{"num_hidden_layers": 13, "hidden_size": 128, "num_attention_heads": 2, "num_key_value_heads": 2, "head_dim": 64, "intermediate_size": 512, "vocab_size": 8192, "hidden_act": "squared_relu", "norm": "layernorm", "norm_place": "pre", "norm_eps": 1e-06, "positions": "rope", "rope_theta": 1020.0, "rope_fraction": 0.5, "qk_norm": false, "attn_scale": 0.125, "bias": "none", "tie_word_embeddings": "early", "parallel_block": false, "extras": ["some layers without attention", "local attention windows", "paired heads", "exclusive self-attention", "value embeddings", "an embedding shortcut", "learned residual scales", "skips across layers", "capped logits"], "init": "normal", "init_std_qkv": 0.0276, "init_std_o": 0.00541, "init_std_up": 0.0276, "init_std_down": 0.00541, "optimizer": "adamw", "learning_rate": 0.00316, "beta1": 0.95, "beta2": 0.98, "weight_decay": 0.054, "lr_head": 0.00786, "max_grad_norm": 0.5, "warmup_steps": 325, "schedule": "cos", "final_lr_fraction": 0.0, "batch_tokens": 16384, "max_seq_len": 1024, "doc_mask": true, "train_tokens": 110200000, "max_steps": 6727, "dataset": "wikipedia_en"}
Each number is 128 + 32 x the weight over its row's rms, rounded and kept within 0 to 255. Layers, rows and columns count from 0. The size above them is the row's rms in percent of the matrix's.

# layer 2 MLP down (transposed), 512x128, rms 0.142, rows 65-117, columns 64-127
size [ 99 105  94 102 101 112 107  91  95 104 105  95 103 100 101 102  98 104  98 101  48 106 101 103 100  98  91 101  99  96  95 106  98 113 116  80  98 101 115 113 100 103 100  98  98  96  95  98 105  93 118 100  97]
[[110 123 101 141 153 121 110 124  81 165 123 124 170 144 112 202 116 182  99 178 111 112 137 131 148 129 175 154 152 122 109 144 117 168 191 137 145 118  84  50  43 103 101  99 128 102 145 126  90  94  84 148  87 107 168 150  91  94  94 101 147 142  69  67]
 [ 99 169 194 121 117  67  96 198  91 163 220  85 108 182 132 106 178 105 103 151 100 111  97 175 175  78 179 148 101 190 125 130 197 107 137 137 101 129 131 109  95 110  80 141  99 115 104 106 115 135 161 136 144 136  45 136  83 100 130 134 134 143 123 109]
 [154  79 116 124  99 144 120 116 139 163 104 138 142 137 137 139  91 145  95 114 171 156 122 159 127  63 143 149 166  91  88  95 136 125 144 149 128  90  73  80 126 102  88  71 151 168 137 152 130 139 175  91 134 144  87 150  71 129 105 102  58 133 113  67]
 [131 143 103 172 147  73 144 149 181 143 153 156  78 111 136 126  84  92 135 102  98 175 158 139 139 141 186 133 173 141 121 161 104 170 151  95 152 171 162 111 144 177 132 108 169 108  80  81  93 138 104 151 174  99 120 148 105  93  77 135 137 125 158 115]
 [105 139  72 102 162 183 182 120 150 126 108 167 132 102 134 122  73 135 168 119 106 127  79 112 166 120 124 114  70 109 165 116 127 118 159 131 129 140  39 171  96 148 108 138 123 120 139 112 174 133 149 123 172 112  50  96 143 148 105 186 184 112  79 150]
 [174 122 137 132  80 112 129 127 127  75 185 137  74 106  83 146 103 108 129 128  95 163 104 128 113 134 104 165 111 154 146 126 119 109 141 179 139 132 201 144 135 197 134  92 145 129 140 112  97  87 150 104 117  91 159 133 178 144  90 115  74 199 183 136]
 [178 144 163 184 196 150 174 153  74 175 124  70 108 104  99 101  59 114 186  96  82 194  81 104  89 100 135 104 104 125 110 105 185 166 120 178  91 148 121 127 135 126 160 118  84 150 104 158 139  90 165 125  73 119  85 126 111 128 107  99 110 126 153 145]
 [102 111 116  92 134 140 106 144 160  84 121 133 108 161 153 104 196  84  82 142 132 164 144 133 135 131 124  64  92 121 130 126 132 130 168  93 143 144 121 121 155 146 124 126 156  99  70 149  72 126 175 135 145  93 114 115  83  99 116  96 158 114 118 144]
 [112  82  98 174 173 155 162 135 204 136 146 138 171 161 156 146 117 147 103 127 160 198  83 176 106 116 170 193 122 101 155  86 159 115 177 110 155  87 154 110 154 149  64 124 115  89  95 161 141 135 120 108 138 166 143 107 162 100 173 147 123 194 113  67]
 [203  99  68  93 123 176 146 156 165  79 158  79 126 131 101 164 142 111 202  99  71 160 159 159 135 140  79 140 163  75  89  87 140 137 175 126 117  97 117 163 133 135 101 164 100 166 212 129  91 146 122  91 117 128 117 132  96  65 148  78  79 104 155 162]
 [134 110 167 136 109 128 131 203 140 163 113 149 122 140 107 132  82 115  98 112 107 119 185 112  98  94 172 102 163 142 153  93  86 163 144 135 125 176  67  94 135 114 192 150 126 167 161 153 127  49 156 118 156 179 127  32 140 156 151 128 106  97  76  73]
 [132 122  80  85 142 112 110 168 159 116  93  83 125 148 140 135 126  87 127 138 145 185 166 104 126 140 131  83 113 136  79 143 127 155 139 125 181 144 127 155 160 127 137 124 152 105  86 138 130 102 168 141 154 135 101 130  86 134 151  99  79  89 105 157]
 [152 120 209 147 138 167  83 159 100 204 150 139  99 109  93  77 105 103 144 141 145 108 121 111 114 138  90 143 142 142 126 131  89 198  85 116  80 117 101 142  91 107  96  61  66 163 114 140 149 155 111 171 135 140 108 192 148 138  88 180  89 107 122  92]
 [121 130 138  97 124 110  90 151 116 152  69 208 109 174  98 101 125 146 174 117  48 109 143 167 133 164 140 117 152 102  98  85 108 127 145 113 110 169  92  96  93 123 142 156 130 131  97 112  46 193 147  82 126 142  92 112 134 151 145 145 106 156 130  73]
 [147 172  82 131 175  81 116 135 167 188 112 135 113 120 131 138 133 135 133 179  59 114 169 125 125 123 180  78 156 167 137 115  89 132 235  75 133 203 224 138 108 101 147 141 144 142  37 128 105 111 138 115 150 115 109 183 127 125 104 127 105  80 160 114]
 [122  55 142 107 180 112  84 219 112 198 150 102 116  94 164  87 107 129 156 127 150 137 147  82 133 131 149 114 182 166 123 144 121 128 178 155 106 163  73 159  98  64  86 142 120 162 101 125 109 129  89 182 132 108 101 126 136 106  90 122 140 138 142  63]
 [135 140 118 196 113  89 104 166  76 128 167 177  91 118 182 130 102 126 113 124  63 139 110 102 120 172 112 103 169 104 151 102 174  88 141 137  54 157  46 168 112 110 150 180 152 115 117 146 141 113 198 140 152 142  84 132 107 168  78 129 121 129  55 104]
 [116 138 145 144 137 148 158  96 203  89 141  90 150 150  89  89 202  80 101 143  83 134 105 173  64  90 172 121  78 153 201 107 203 127 142 135 131 171  93 142 159 229 109 135 102 113 136 123  48 146 135  94 101 135 137 134 149 137 163  91 139 157  73 102]
 [112  99 131 116 193  75 108 150 189 156  85 132 134 123 154  91  70 171 149  91 121 108 112 167 148 109 136 117 175 173 158 119  86  63 117 123 167 131 169  44  92  77 117  97 122 120 190 146  87 159 102 166 108  74  97 118  94 124 137 139 119 162 107  83]
 [136 128 125 168  91 158 132 104 108 156 123 159 153 159 108 158  83  96 108 106 129 123 148 127 122  97 121  73  84 100 134  90  75 133 123  89 142 131 107  95 151 119 113 174 153 147 126  82 228 125 131 107  92 150  25 190 136 125 107 164 119 128 186 170]
 [ 93 153 156 129 118  90 196  88 186 103 153 149 133 126 122 141 110  99 160  60 135 106 120 137 123 150 111 121 170 131 108  90 142  98 112 135 158  95  97 148 111 150 114 142 119 153 114 113 161 182 159 125 141  66  68 159 166 121 117 160 151 139 100  52]
 [139 153 158 135 105 140 142 153  76  96  76 107 112 135 162 160 101  91  88 161  89 161  82 122 113 131 140 123 116  88 103 163 105 141 103 122  70 142 117  54  86  84 136 133 131 123  90 144 115 136  95 184 191 128 201 162 173  96 101 137 123 119 119 146]
 [116 117 159 159 161 118 117 156 114  65 166 129 126 124 154 172 132 116 123 126  90 150 154 135 125 135  70 149 143 128 122 120 167 117 115  87 134 141 176 117  94 143 134 134 122 131  40 125  69  90 132 145 201 120  42 130 127 103 141  79 107 155 118 109]
 [118 183 125 149 164  48 107 127  98  88 100 105 142 151 164 118 137  72 101  72  78 139 154 156 139  98 161 125 124 157 105 171 115 133 195 113 177  79 139 117 144 137 103 160 116 115 114  98 140 115 128 116 182 129 161 128  94  77 113 127 158 175 122  85]
 [125 122 198 145 106 118 109 152  92 136 161 124 130 130 150 132 102 129 144 118 109 183 130 135 147  75 136 164  54 133 108 110  68 182 133 157 154 131 110  61 152  91 102 103  47 157 109 153 117 149 154  88 122 122 149 147 110 168 103 116 145 150 150 101]
 [142 146 133 135 152 173 165 138 169 135 127 132 193 182 116 134 119 124 139 105 116 148 136 125 144 123 129 121 116 122 143 180  90 154 127 106 158 133 174 156  61 189 149 109 118  62  39 126  66 122 192 102 142 109  30 135 127 102 194  85 121  92 119 184]
 [ 48 175 163 170 122 109 121 122 176  97 103 124 110 179 142 158 104 131 120 152 103 102 186 115  64 136 101 129 119 149 147  86 129 102  99 105 154  86  86 122 115 185 104 118 143 132 103 146 151 129 123 140 115 106  72 133 174 133 128  67 161 164 108 142]
 [116 167 148 148 103  58 144 100 129 133 106 175  93 175 125  92  80  79  97 106  87 140 115  99 133 151 195 162 153 110 130  86 136 144 112 126 129 161 131  97 147 150 119  91 145  94 101 180  98  64  93 116 148  79 186  94 179 134 118 168  98 137 106 165]
 [102 124 110 151 154 108 175  90 120  88 184 105  83 200 122 143 114  91  63 119  93 145 163 137 167 139 136 101 203 136 149 175 149 177 131 125 150 107 104 109 128 196 147 104 168 175  88 190 161  32 111 114 145 112 157  82 137 154 106 151 114 167 120 148]
 [ 78 126 158 159 146 151 134  39 121 105 166 207 123 180 177 101 125  95 121 123 134 161 131 185 147 113 166 176 115 116 133 102 112  29 114 160 100 117 118  82 141 113  96 160 114 144 108 147 163  94 119 106 109  98 164 117 153  95  67 126 128 169 114  85]
 [ 94 155 119 126 106  85 146 134 144 119  71 130  87 227 111 125 150 124 112 104  53  42 186  95 158 170  97  40 164 152 141 133  97 119 159 115 160 110 133 133 112 123 109 129 144 192  49 164 160 161 153 136 166 126  97 117 117 162  98  86 104 149 111 108]
 [154 140 129 130 126 144 119 120 118 127 177 114  85 155 146 174 100  76 126  97  98 144 183 188 128 147 177 128 132 177  71  88 121 172 171 122 133 151 134 125 119 187 107 124 192 173 152 136  94 148 113 154 110 135 154 139 110  90 135  90 112  89 169  69]
 [119 153 173 129 101 139 218 145 149 125 124 193 127 102 216 119 111 124 162 102 120 142 132 166  73  53 121 147 151 153 185 104 142  95 114 136  96 125 126 128  57 115 150 116 133 147  47 147  81 131 139 145 103 135 115 136  93 158 103 113 163 121 206 144]
 [148 148  86 169 136 107 125 120 113 122 114 190 200  98 106  98 132 115  59 116 149 114 179 127  74 140 132 124 121 120 164 126 121 169 152 142 123 160 169  90 141  62  81  87  99 176 171 116  82 136 131  97  83 167 134 150 133  92 167 101 105 137 123 118]
 [ 62 126  99 107 196 103  84 133 114 138 115 129 181 129 152 125 102 117  46  76 115  86 101 158 188 143 125 178  93 153 142 171 146 147 117 163 103 133 173  96 133 122 161 129 131  81 127  86  97 112 135 108 140 124  67 110 136 117 148 119 157 123 105 148]
 [148 102  66 138 100 135 103 152 147 193 123 191  60 140 178  78 141 146 114 152 137 116 161 117 112 109 123 140 124 127 154 110 139 157 153  87 118 155 169 129  95 120 125 117 129  96  69 140 161 129 205  81 117 124  87 118 146 147 131 154 116 109 138  84]
 [142 143 133  85 164 123 128 137 142 110 111 174 121 127 158 139  93 128 130 126 117 148 148 172 137  91 105 159 100  95 141 128  68  91 116 163 177 153 174 116 114 119  99 124 134  84 106 132  65 153 190 148 144 111  64 155 132 104 145 120 168 121 104 188]
 [ 97 102  91 189 136 208 107 164 133  99 170 138 118 131 151 130 152 164 100 174 151 141 105 155  88 182 123 131 164 123 161  77 143 132 161 104 128  69 120 152 140 139 127 113 125 110  70 137 138 116 135 140 107 131 161  93  78 163 150  90 123 137 114 141]
 [127 147 157 146 121 109 152 150 181 129 152  89 108 138 130  87 146  72 158  73  95 124 147 154 160 131 115 157 131 122 102 165  98 142 100 106 116  93 186  93 162 141 138 138 182 187 122  31 156 154  96 111 118 115 144 175 108  97 134  99 137 127  73 124]
 [ 93  89 101 145 143 128 140 161  80  91 168 154 139  71  98 186  70 133 110 139 125  99 177 140 166 157 135 128 120 160 121  77  93 125 154 132 131 122 122 137 140 114 191  99 103 144 152 137 148  86 112 121 152  70 177  98 123 112 120 161  94 145 144 152]
 [131 151 114 122 146 126 114  85 147 160 133 131 127 113 103 109  93 100 135 103 139 175 148  63 146 114 108 153 203 147 148 177  79 103 158 114  76  92 128  92 117 138 175 167 125  79  98 124 158 158 131 131  74 144  77 101 174 104  96 144 152 192 144 175]
 [104 151 140 142 154 163  66 138 185 138  93  88 137 170  75 151 143 157 121 170 111 191 158 136 141 172 146 125 136 153 129 128 142 129  61 135 152 101 159  81  81 167  99 102 121 156 174  93 139 138 117 103 169 137 111 121 112 109 176 108 102 115  94 121]
 [131 146 145  84 171  55 139 105  93 122 129 107 126 158 156 132 105  67 100  23 140 132 109 104 117 179  98  82 153  97 193 139 101 221 155 186 105 112 146 125 136 121  73 104 131 107 116 171 116 132 131 110  69 187 120 172 171 154 158 122 108 168 157  96]
 [113 139 154 120 127 114 158 108 166 123 114 178 153  68 178 120 165 156 113 139 134 101 122  64 100 109 115 171  80  90 174 174 115 127 122 154 122 133 151 126 125 145 145 140  81 185  88 128  69 105 164 146  73 130  92 115 103 153 150 118 108 123 169 167]
 [153 116 143  85 124  78 123 161 135 162 139 141  77  87 113 139  95 126 155 140 107 150 111 101  92 131 173 178  95 106 154 123 133 158 175 159 145 151  60 136  96 137 137 142  93 121 161 139  80 161 108  97 146 133 146 106 137 111 121 105 144  71 150 108]
 [121 126 141  85 169 220  64 145 108 104 149 146 118 128  94  96 184 115 129 166 172 167 104 148  98 146 120 138 142 175 145 133 102  99 133 139 105 195  54  64 142 151 131  81 141  98 150  40 111  85  78 112 133 163 155 164 101  99  83  92 126 132  90  80]
 [133  74  92 121 106 127 124 108  72 127 147 131 139 171 135  88 178  22 176  87 154 149 126  81  91 135 147 137 119  90 127 109  87 163 161 117 108 126  82  91  91 168  93 116 157 155 174 142 143 179 115 112 175 117 127 135 114 107 110  70 160 175 140 143]
 [135 120 167 154 146 145 128 229 145  95 107 191 141 167 169 119 116 102  99  98 147 113 127 129 101 111 142 117  65 132 118 104  70 100 130 118 110 103 138  95 158 110 134 121 145 110 114 147  88 170  75  86 131 175 171 112 127  98  76 103 152 128 176 116]
 [161  82 139 127 129 148 111 141 115 166 150 128 110 132 151  93 102  87 140 110 175  86 173 187 129 155 144 149  87 139 124 151  74 163 159  88 144 132 144 119  88 107 129 107  54 164 147 163 120 162 120 113 141 109 126 169 114 132 108 167 154 197 126 141]
 [155 139 133 157  60 178 156 145 170 119 141 144 105 159 212 119 124 102 151 156 132 122 123 139 135  73 127 128 124  60 119  86  97 158 134 121 120 140 145 134  81 142 159 151  88 166  40 138  35 107 162 149 137 157  54 133  83 144 121  68 156 134 114 146]
 [107 167 162 138 218 139 135 184 124  96 132  95 114  87  98 119  97  71 143 164 109 113 109 187 121 131 129 116 113 119  85 124 150 193  91 149 138 144 127 104 132 167 169 146 147 145 123  95  57 127 129 176 147  92 145 151  67 129 118 136 163 106 119  92]
 [136 196 128 186  81  99 176 143 169 128 100 204 117 152 180 113 146 108 189 157 116  87 119  52 110 126  82  97 108  82 175 128  92 135 133 158 115 171 130 141 101 110 140 167 102 160  33 145 165 142 159 127 129 100  96  97 106 108 111 133  81 122 166  79]
 [ 58 109 165 167 140 142 128 186  92 130 187 124 180 166 141 151 112  96  63 168 104 122 118 126 194  62 184 144 124  72 123  95 148 165 157 134 102 142 173 106  67  93  98 118 142  60 106 101  91 124 140 147 152 118  98 152  35 117 144 102 168 137 156 120]]
# layer 2 MLP up, 512x128, rms 0.153, rows 66-117, columns 64-127
size [128  90 102 109 107 107  77  92 102 105  94 107 104 110 105  95 101 100  99  46 112 104  99  98  92  84 105 106  92  87 112  86 116 128  78  94  99 145 111 107 106 102  98  96  98  96  97 111  91 134  98 105]
[[153 138 134 160 111 146  44 147  97 100 165 115 147 181 136 130 137  86 195 153 187 135 159 158 122  88 179 112  84 110 101 138 103 118 143 155 124  69 144 148 154  66 121 168 170  79 129 143  98  80 121 144 104 104 165 120 168 130 122 143 103 144  95 138]
 [134  82 144 140 158 134 128 109 110 143 183 103 176  99 147 109 146 186 122  87 107 104  99 176 148 192  61 160  91 106 135 120  93 121  70 191 108  85 161 172 128 133 126 143 104 139 116 143 108  97 114 171 152 169 126 163 165  78 144 180 121  83 136 177]
 [105 110 177 150 124 108 151  96 177 140  93 129 158  57 133 117 145 129 126 128 103 120 116 128 129 109 157 122 154  72 138 162 135 122 115 147 156 160 220 171  87 138 133  98  85  79 102 171 206 148  93  86  67 154 116 105 157 127 174 105 116  96 129 128]
 [126 151 117 126 137 180  99 125 124  39 150  90 157  84  80  58 145 150  91 138  91 147  86  98 138 145 142 152 109 102 157  89 122 113 132 170  91  54  92 141 130 149 178 156 123 118 151 143 113 131  65 166 125 171 155 173 151  80 142 139 119 105 190 181]
 [116 180 112 154 143 164 132 105 157 104 157 115 132 115 147 193 141 105 107 149 142 151 114 105 107 160  56 118  59  70 130 109 104 142 113 144 127 108 176  97 117 172 102  73 105  71 181  94 140 105 163 167 135  94 166 172 152 134  90 140  94 124 133 172]
 [103 101 147 140 139  89 157 159  79  87 175 177 122 172 204 154 149 120 127 115  80 151 145 148 100 225  62  87 109 119 126 105 129 152 120 106 122 138 130 153 145 142 102 133 179  84 114 125 151 156  90 126 119 114 194 129 124 221 162  97  99 122  99 222]
 [102 140 137 129 123 121 131 100 168  37 166 128 145  91 158 102 119 150  95 136 106 101  89 103 119 134 144 156 159 144 145 130 112 130 130  89  95 171 156 212 113 147 115  79  83 160 156 126 102 157 124 127 129 135 146 160 143 193  88 208 150 115 126 113]
 [114 143 127 133 129 181 137  77  91 148  75 118 184 123 154 124 100 172 145 152 103 122 157 132 139  95 109 114 162 146 139 147 118 102 156 221 151  89 211 117  89 133 135 149 134 147 157  66 168 154 175 196 102 159 133 120 139 148 135 170  73  44 112 189]
 [177 133 151 107  72 153 144 176 140 172 168  82 117 162 145  70 153 167 162 175 157  86 106 170 123 107  79 162 118 111  92 205 135  88  84  93 165 126 111 137 154 163 148 116 144 135 132 115 148 114  41 207 159 167 135 166 140  96 114 165 158 110 158 136]
 [180  78 109 134  85 196 171 178  92 105 134 124 108 100  98 157 154 152 156 195 120  96  86 137 111 160 161  76 136 135  47 138 175 111 104 158 145 146 109 137 143 131 176 138 122  84 134 110 139 134 128 131  71 166 179 167 130  83 109 137 159  16 192  95]
 [ 67 173 147 143 132 134 114  99 150  91 178 161 131 139 156  81 114 132  87 181 110 130 182 137  91 120 124  84 157 153 126 137 182  57  58  82 104 115 151 116 147 158  99 120 155 171 104 140 132 194 124 158 126 139 137 160 129 101  82 177 151 160 139 107]
 [149 175 121  99  83  91 173 108 125 142  82 138 107 117 100 163 136 144 144 124 111 140 127 163 119 171 163 125  89 164  95 156 141 121 129 132 153  87 185 180  98 149 138 187 163  50 144 119  65  72 110 113 123 126 143  92 122 178 189 182 139  67  79 132]
 [166 139 202  76 155 177 130  77 161 140  97 147 137  94  76  96 186 166 172  95 171 107  86 135 102 110  94 107 127 112 104 132 104 132 131 157  55 161 122 155 197 138 138  92 124 147 118 139 193 119 111 152 102 138 132 179 143  91  90 146 138 138 163 200]
 [165 129 175 112  82 133 104 130 133 145 117 143 184 106 119 144 174 134 144  78 207  79  38 134 157 133  97 144 103 141 136 175 134  87  82 116 142  73 110 174  98  94 160 112  69 112 199 125 100 143  63 131  81 157 131  81 137 142 166 120 127  99 111 108]
 [103 165 131 132 147 166 126 126 110 137 165 123 164 135 149  98 157 117 132 126 117 129 167 127 200 155 115 104  50 155 138 131 127 119 106  88 187 110 113 165 155 111 231 176 124 116 147  85 120 104  62 157 111  98 123 123 139 177  95  61 113 116  97  65]
 [ 64 147  66 122 131 184 125 134 162  78 138  64 207 116  96 154 130 215 112 133 102 141  93  79  90 142 131 141 155 134 143 127 130  94 151 187 119 112 197 139 136 165 142 195 118 122 137 161 164 121 110 160  85 124 143 143 101 113 165 108  90 138 167 149]
 [111  48 108 179 117 142 129 102 110 113 170 124 151  73 126 124 145  86 174 141 137 102 125 193 119 179 129  64 141 125 179  93 179 168 121 162 107 142 152 158 135 116 157 139 160 125 122  94 184 135  93 123 113 194 147 122 142 120 144 197 126 134 150 150]
 [154 117 130  66 129 161  94 156 118 142  80  87 129 125  95 108 137  86 188 149  94 127 147 119 146 158 114 124  89 135  46 117 153 100 122 114 129 139  87 157 134 106 200 134 120  68  68 110 145 139  96 123 125 139 130  83 255 134 123 178 142 145 124 179]
 [122 108  91  71 123 112 103 126 115 132 128 100 173 163 149  66 157 120 187  94 128 151 109 104 123 136  66 170 132 156 149 192 187 131 161 149 114 115 155 167  94  95 161 112  84  79 116 143  75 121 112 210 114 128 135 137 150  88 156 116 132 103  96 145]
 [145 132  79 135 133 162  63 102 152  74 105  88 180 119 102 103 145 135 151 124 157 122 185 135 129 189  46 117  73 158 128 180 142 130 134 179 134 140 133 113 117 111 156 112 164  47 154 134 142  99 111 116  89 151 219 153 146 111 121 165  95 103 140 192]
 [147 154  73 151 123 118 115 134 113 134 176 149 142 153 106  93 191  88 155 137 118 145  92 211 107 124 106 161  54 147 104 175  71  86  92 132  78 123 134 154 173 143  83 165 187 114 131 126  96 149 114 122 179 104 139 162 132  97 154 129 120 118 105 135]
 [163  71 107  87  94 102 108 100 131  70 105 143 205 158 105 144 219 127 116 138 128 109 153  94 142 122 162 129 132 155 167 155 146  63 109 129 135 141 159 128 166 122 148 133 100 134  90 160 168 127 133 124  99 116 135 138  95 107 111  95 128  78 124 167]
 [ 80 175  88  60 143 126 120 157 154 119  73 121 218 146 136  85 101 117 133  99  84  73 119 147 117 134  82  79 122  86 106 136 172 141 110  96 179 202 187 131 141 139 131 132  95  55 140 157 149 161  55  91 128 179 124 117 164 172 175 152 110 140 140 120]
 [164 169 151  99 138 102 122 118 127 138 102 166 118 117 168  63 132 204 108  87  76 146 203 145 164 126  54  60 133 105 115  77 144 151 117 103 115  69 143 151 106 125 139 166 154 134  68 119  83 136 150 154 123  99 122 154 134 172 189 125 118 120  95 118]
 [213 136 133  97 109 171 132 116 108  65 148 143 171  62  99 141 105 147 141  99  79 102 127 159  72 118 128  67 126 107 172 129 137 101 178 167 155 125 116 107 109  76 141 141 126 101 200  66 164 150 119 122  90 137 140 122 174 165  97 176 117 108 135 131]
 [191 162 117 137 148 226 140 119 131 117 106  53 126  61 130 180 129 129 139 153 154 151 138 178 172 101  55 128 146  70 119 149 148 140 112 177 106 139 159 113  97  76 168 183 126  93 126 139 128 119 141 130 138 158 121 118 104 105  93 110 111  58 131 122]
 [167 137  86 151 104 105 145 180  97  13 145 114 122  80  80 178 111 166 120 134  95 147 161 140 154 190 103 130  94 127 114 132 148 153 138 100 138  88  73  81 153 125 132 137 155  99 121 156 162 143 117 156 136 123 135 164 205 159  83 180  39  84  97 123]
 [174 127  52  96  90 162 170  97 106 103 165 100 119 150  99 158 126 133 148 180 181  96 184 185 209 132 152 131 105 114  84 113 179 144 121 130 128 124 113 168 146 118 143 177 176  94 110 117 140 136 132 160 155 205 147 151 135 182 143 130 116 134 151 144]
 [102  82 125 155  77 206 134 158  91 109 169 160 150 141 101 134 170 168 172 109  89  84 181 124 129 120 148  97 189 121  97 150 144 144 126 116  93 109  89 125 118 186 116 179 193  55 144 125 117 148 119 154 137  96 156 140 172 145 183 126 124 119 136  88]
 [182 109  99 124  58 152 106 122 113 115 142 144 128 132 120 162 157 171 137 191 134 133 139 174 158 140 133 138 137 110 125 101 147 158 150 148 128 157 154 138 155 112 123 155 102  70  94 125 101  98 104 144 181 115 160 145 148 130 187 133  47 134 129 109]
 [148  80  88 121 125 124 111 125 132 125 105 149 166 155 108 117 194 173 215 189 199  86 141 172 125 116 137  86 145  90 103 117 196 151 127 139 138  74 149 147 150 130 150 138 195 152 116 147  91 138 114 135 106 130 151 132 134 100 114 109 129  86 148 117]
 [ 76 140 110 107 128 109 140 108 141 102 142 215 118 147 111 149 139 119 110 193  95 135 116 129 178 139 116 126 160 147 123 141 148  73 144 108 125 103 102 141 111  84 139 119 139 172 184 139 161 113 145 104  79 107 141  96 202 119 105 138 109 125 117  77]
 [107 124 135 161 141 157 128 165 110  17 124 112 118 175 138 196 153 118 144 109 146 147 126 145 169 176 143 120 128  81  83 148 169 163 128 100  89 106 110 100 160 145  97 144 135  53 109 105 187 143 161 151 137 123 191 169 129 112 138 144 149 148 134  99]
 [194 139 127 130  96 170 123 155 123  65 149  74 118 149 121 130 165 107 169 130 205 162 153 186 157 131 152 102 134  66 138 175 118  86 172 121  70  91 111 174 145 128 124 161 144  64 154 116 140 133 151 127  99 111 150  96 161 122 147 141 118  78 116 138]
 [126 102 199 100 137 151 113 166 128 102 172  94 132 142  92 134 119 156 102  84 102  86 125 112 130 194 117 128 120 142 114 140 121  90 102 158 118  55 126 123 140 129 190 153  76 171 187  95  90 123 112  85 159 115 170 171 139  64 133  98 144 140 210 135]
 [145 106  89 130 127  88 140  69  84  43  96 115  69 124 131 115  97 110 170 117  75 109 132 229 155 159 121  78 161  51 144 122 143 102 113 146 183 134 177 143 113 153 131 124 152 174 164 146 145 157 176 136  81 100 135 103 180 134 124 138 171 122  89 124]
 [148  99 100 148 164 110 107  77  84 135 177 107 199 148 166 168 108 121 128 140 158  97  77  89 143 172 111 134  72  66 126 124 149 191  87  99 144 142 137 109 113 117 140  94 117  87 184 188 100 143 170 108  46 246 130 125 169 139 128 137 130 165 121 152]
 [179 121 114 136  67 112  94 134  79 100  79 141 154 136 106 155 202 108 156 177 167 125 160 136 159 129  83 114 102 130 116 105 141 134 154 190 125 103 148 119 136 144 134 143 134 101 139  75 143 128 108 145 118 137 207 167 111  90 166 132 154  57 121 200]
 [205 104 131 109  98 133 153 144 118 145 112 118 134  91 124  87 115 100 112 154 143 114 141 193  99 160 137 111 144  73 105 134  98 146 164 129 159 149 161 144 102  98 163 192 108  61 160 125 117  57 108 136 152 143 116 169 143 147 165 122  80 120 150  96]
 [ 83 138 152 149 101 129  69 145 166  96  97 133 122 150 122 105 150 128  56 139 121 143 129 116 134 160 140 107 122 155  89  96 157 123 115 143 179 114 175 108 163  61 126 112 145 132 135 184  97  94  89 143  92  96 143 169  92  99 147 102  96 123 138 140]
 [136 136 155 124 134 195 145 150 155 115 132 139  88  81 112 108 159 106 205 164 111 162 149  97  86 105 106 105  96 125  76 145 182  83 117 100 117  86 131 142  57 125 153 152  86 102 103 123 102  99 131 177  52 101 122 214 183 114 116  97 154 124 156 181]
 [ 84 135 114 128 104 159 141 107 151 128 141  27 152 158  80 132 128 111 116 120 137 177 157 121 132 199  84  76 122 141 134 153 117 122 104 196 149 145 126 108 165 129 135 112 169 153 139  86 152 131 118 153 100 133 135 187  94 113 130  88  99  86 154  70]
 [140 123 119 141  87  90 133 118 111  27 118  73 163 178  91 122 141 157 141 129 120 137 117 176 188 128 139 113 100 162 167 100 159  52 111 106 152 126 108 195 119 118 142 124 139 121 167 162 219 113 165 108 115 113 150  79 123 140 180 164 157 109  93  78]
 [113 156 129 110  85  82 156 141 137 118 201 131 158  74 127  61 112  75 100 143  99  60 190 116 103 132  67 161 155  98 168 113 156 141 130 119 145  71 168 108  75 130 141 152 173  87  93 163 162 137  57 146 125 101 111 194 172 101 170 147 118  82 120 150]
 [128  83  98 118 117 121 104 135  62 141 146 103 124 103 176 105 154 127 149 120 192  85  91 160 160 166 134 146 134 120 112 162 115 128 118 129 143 163 112 135 170 122 139  61 174 124 164   0 186 124 145 136 144 168 126 130 140 143 110 175  82 106  81 165]
 [ 79 107 108 131 135 192  98 134 125 132 159  93 105 149 153 117 100 140 108 103 160  89 130  86 166 116 120 107 162 156 158 193 161 133 141 144  98  93 211 143  78  95 111 113 136 134 140 112 146 131 153 214 114 163 112 134 185 181 148 154 163 127 102 143]
 [111 171 177 160 162 146 112 113 120 115 123 131 179 156 141  67 111 138 101 131 149 146 158 107 100 131 112 125 151 158 151 117 126 120 108 147  82 116 195 131 138  71 170 116 117 111  84 115 174 137  61 130  84 155 149 122 145 146 199 149 110  69  90  87]
 [ 59 113 118 191 122 113 113  91  67 123 143 118 120 178 103  66 156 143 117 144 116 109 189 164 160 148 123 170 121  91  98  61 153 177  92 129 163  78 158 168 127 110 134  93 119 121 167 221 119  77 185 173 120 119 133 165 147 129 141 204 127 114 144  88]
 [108 152 123  99 126  96 131 121 146 108 140 103  84 160  81 156 136 145 126 147 173  73 129  97 128 147  77 124 148 148 157 111 148 107 153 130  68  90  90 164 183  94 106 128 104  38  72 149 116  99 114 138 154  98 154 143 184 142 150 109 150 138 117 123]
 [155 123  97 130 133 163  70 136 151 104 158  86 149 110 138  96 187 118 156 200 186 130  94 157 149 150 110  61 146 138 134 192 168 124  83 122 105 132  85 156 152 143 172 149 200  94 117 111 117 111 160 122  87 108 187 139 111 153 127 186 145  59 126 108]
 [186 109 180 152  90 149 126  84 102 104 116  44 123  99 109 189 183 185 168  85 126 109 160 166 176  76 158 122 131 150 174 118 137 103  94 142  82  95 134 130 123  82 200  98 143 119 138 131 174 117 120 144 158 107 154 127 156  74 203 104 126 155 133 104]
 [135 177 165 162 142 190  87  84 128  99 131 158 151 145 131 137 112 129 140 116 106 126 196 123 177 109 151 105 129 149 133 200  94 118 142 161  88 106 162 173 128  61 160  90 149 140 130 103 147  85 116 174 126 128 148 104 163 151  96 167 153 113  97  93]]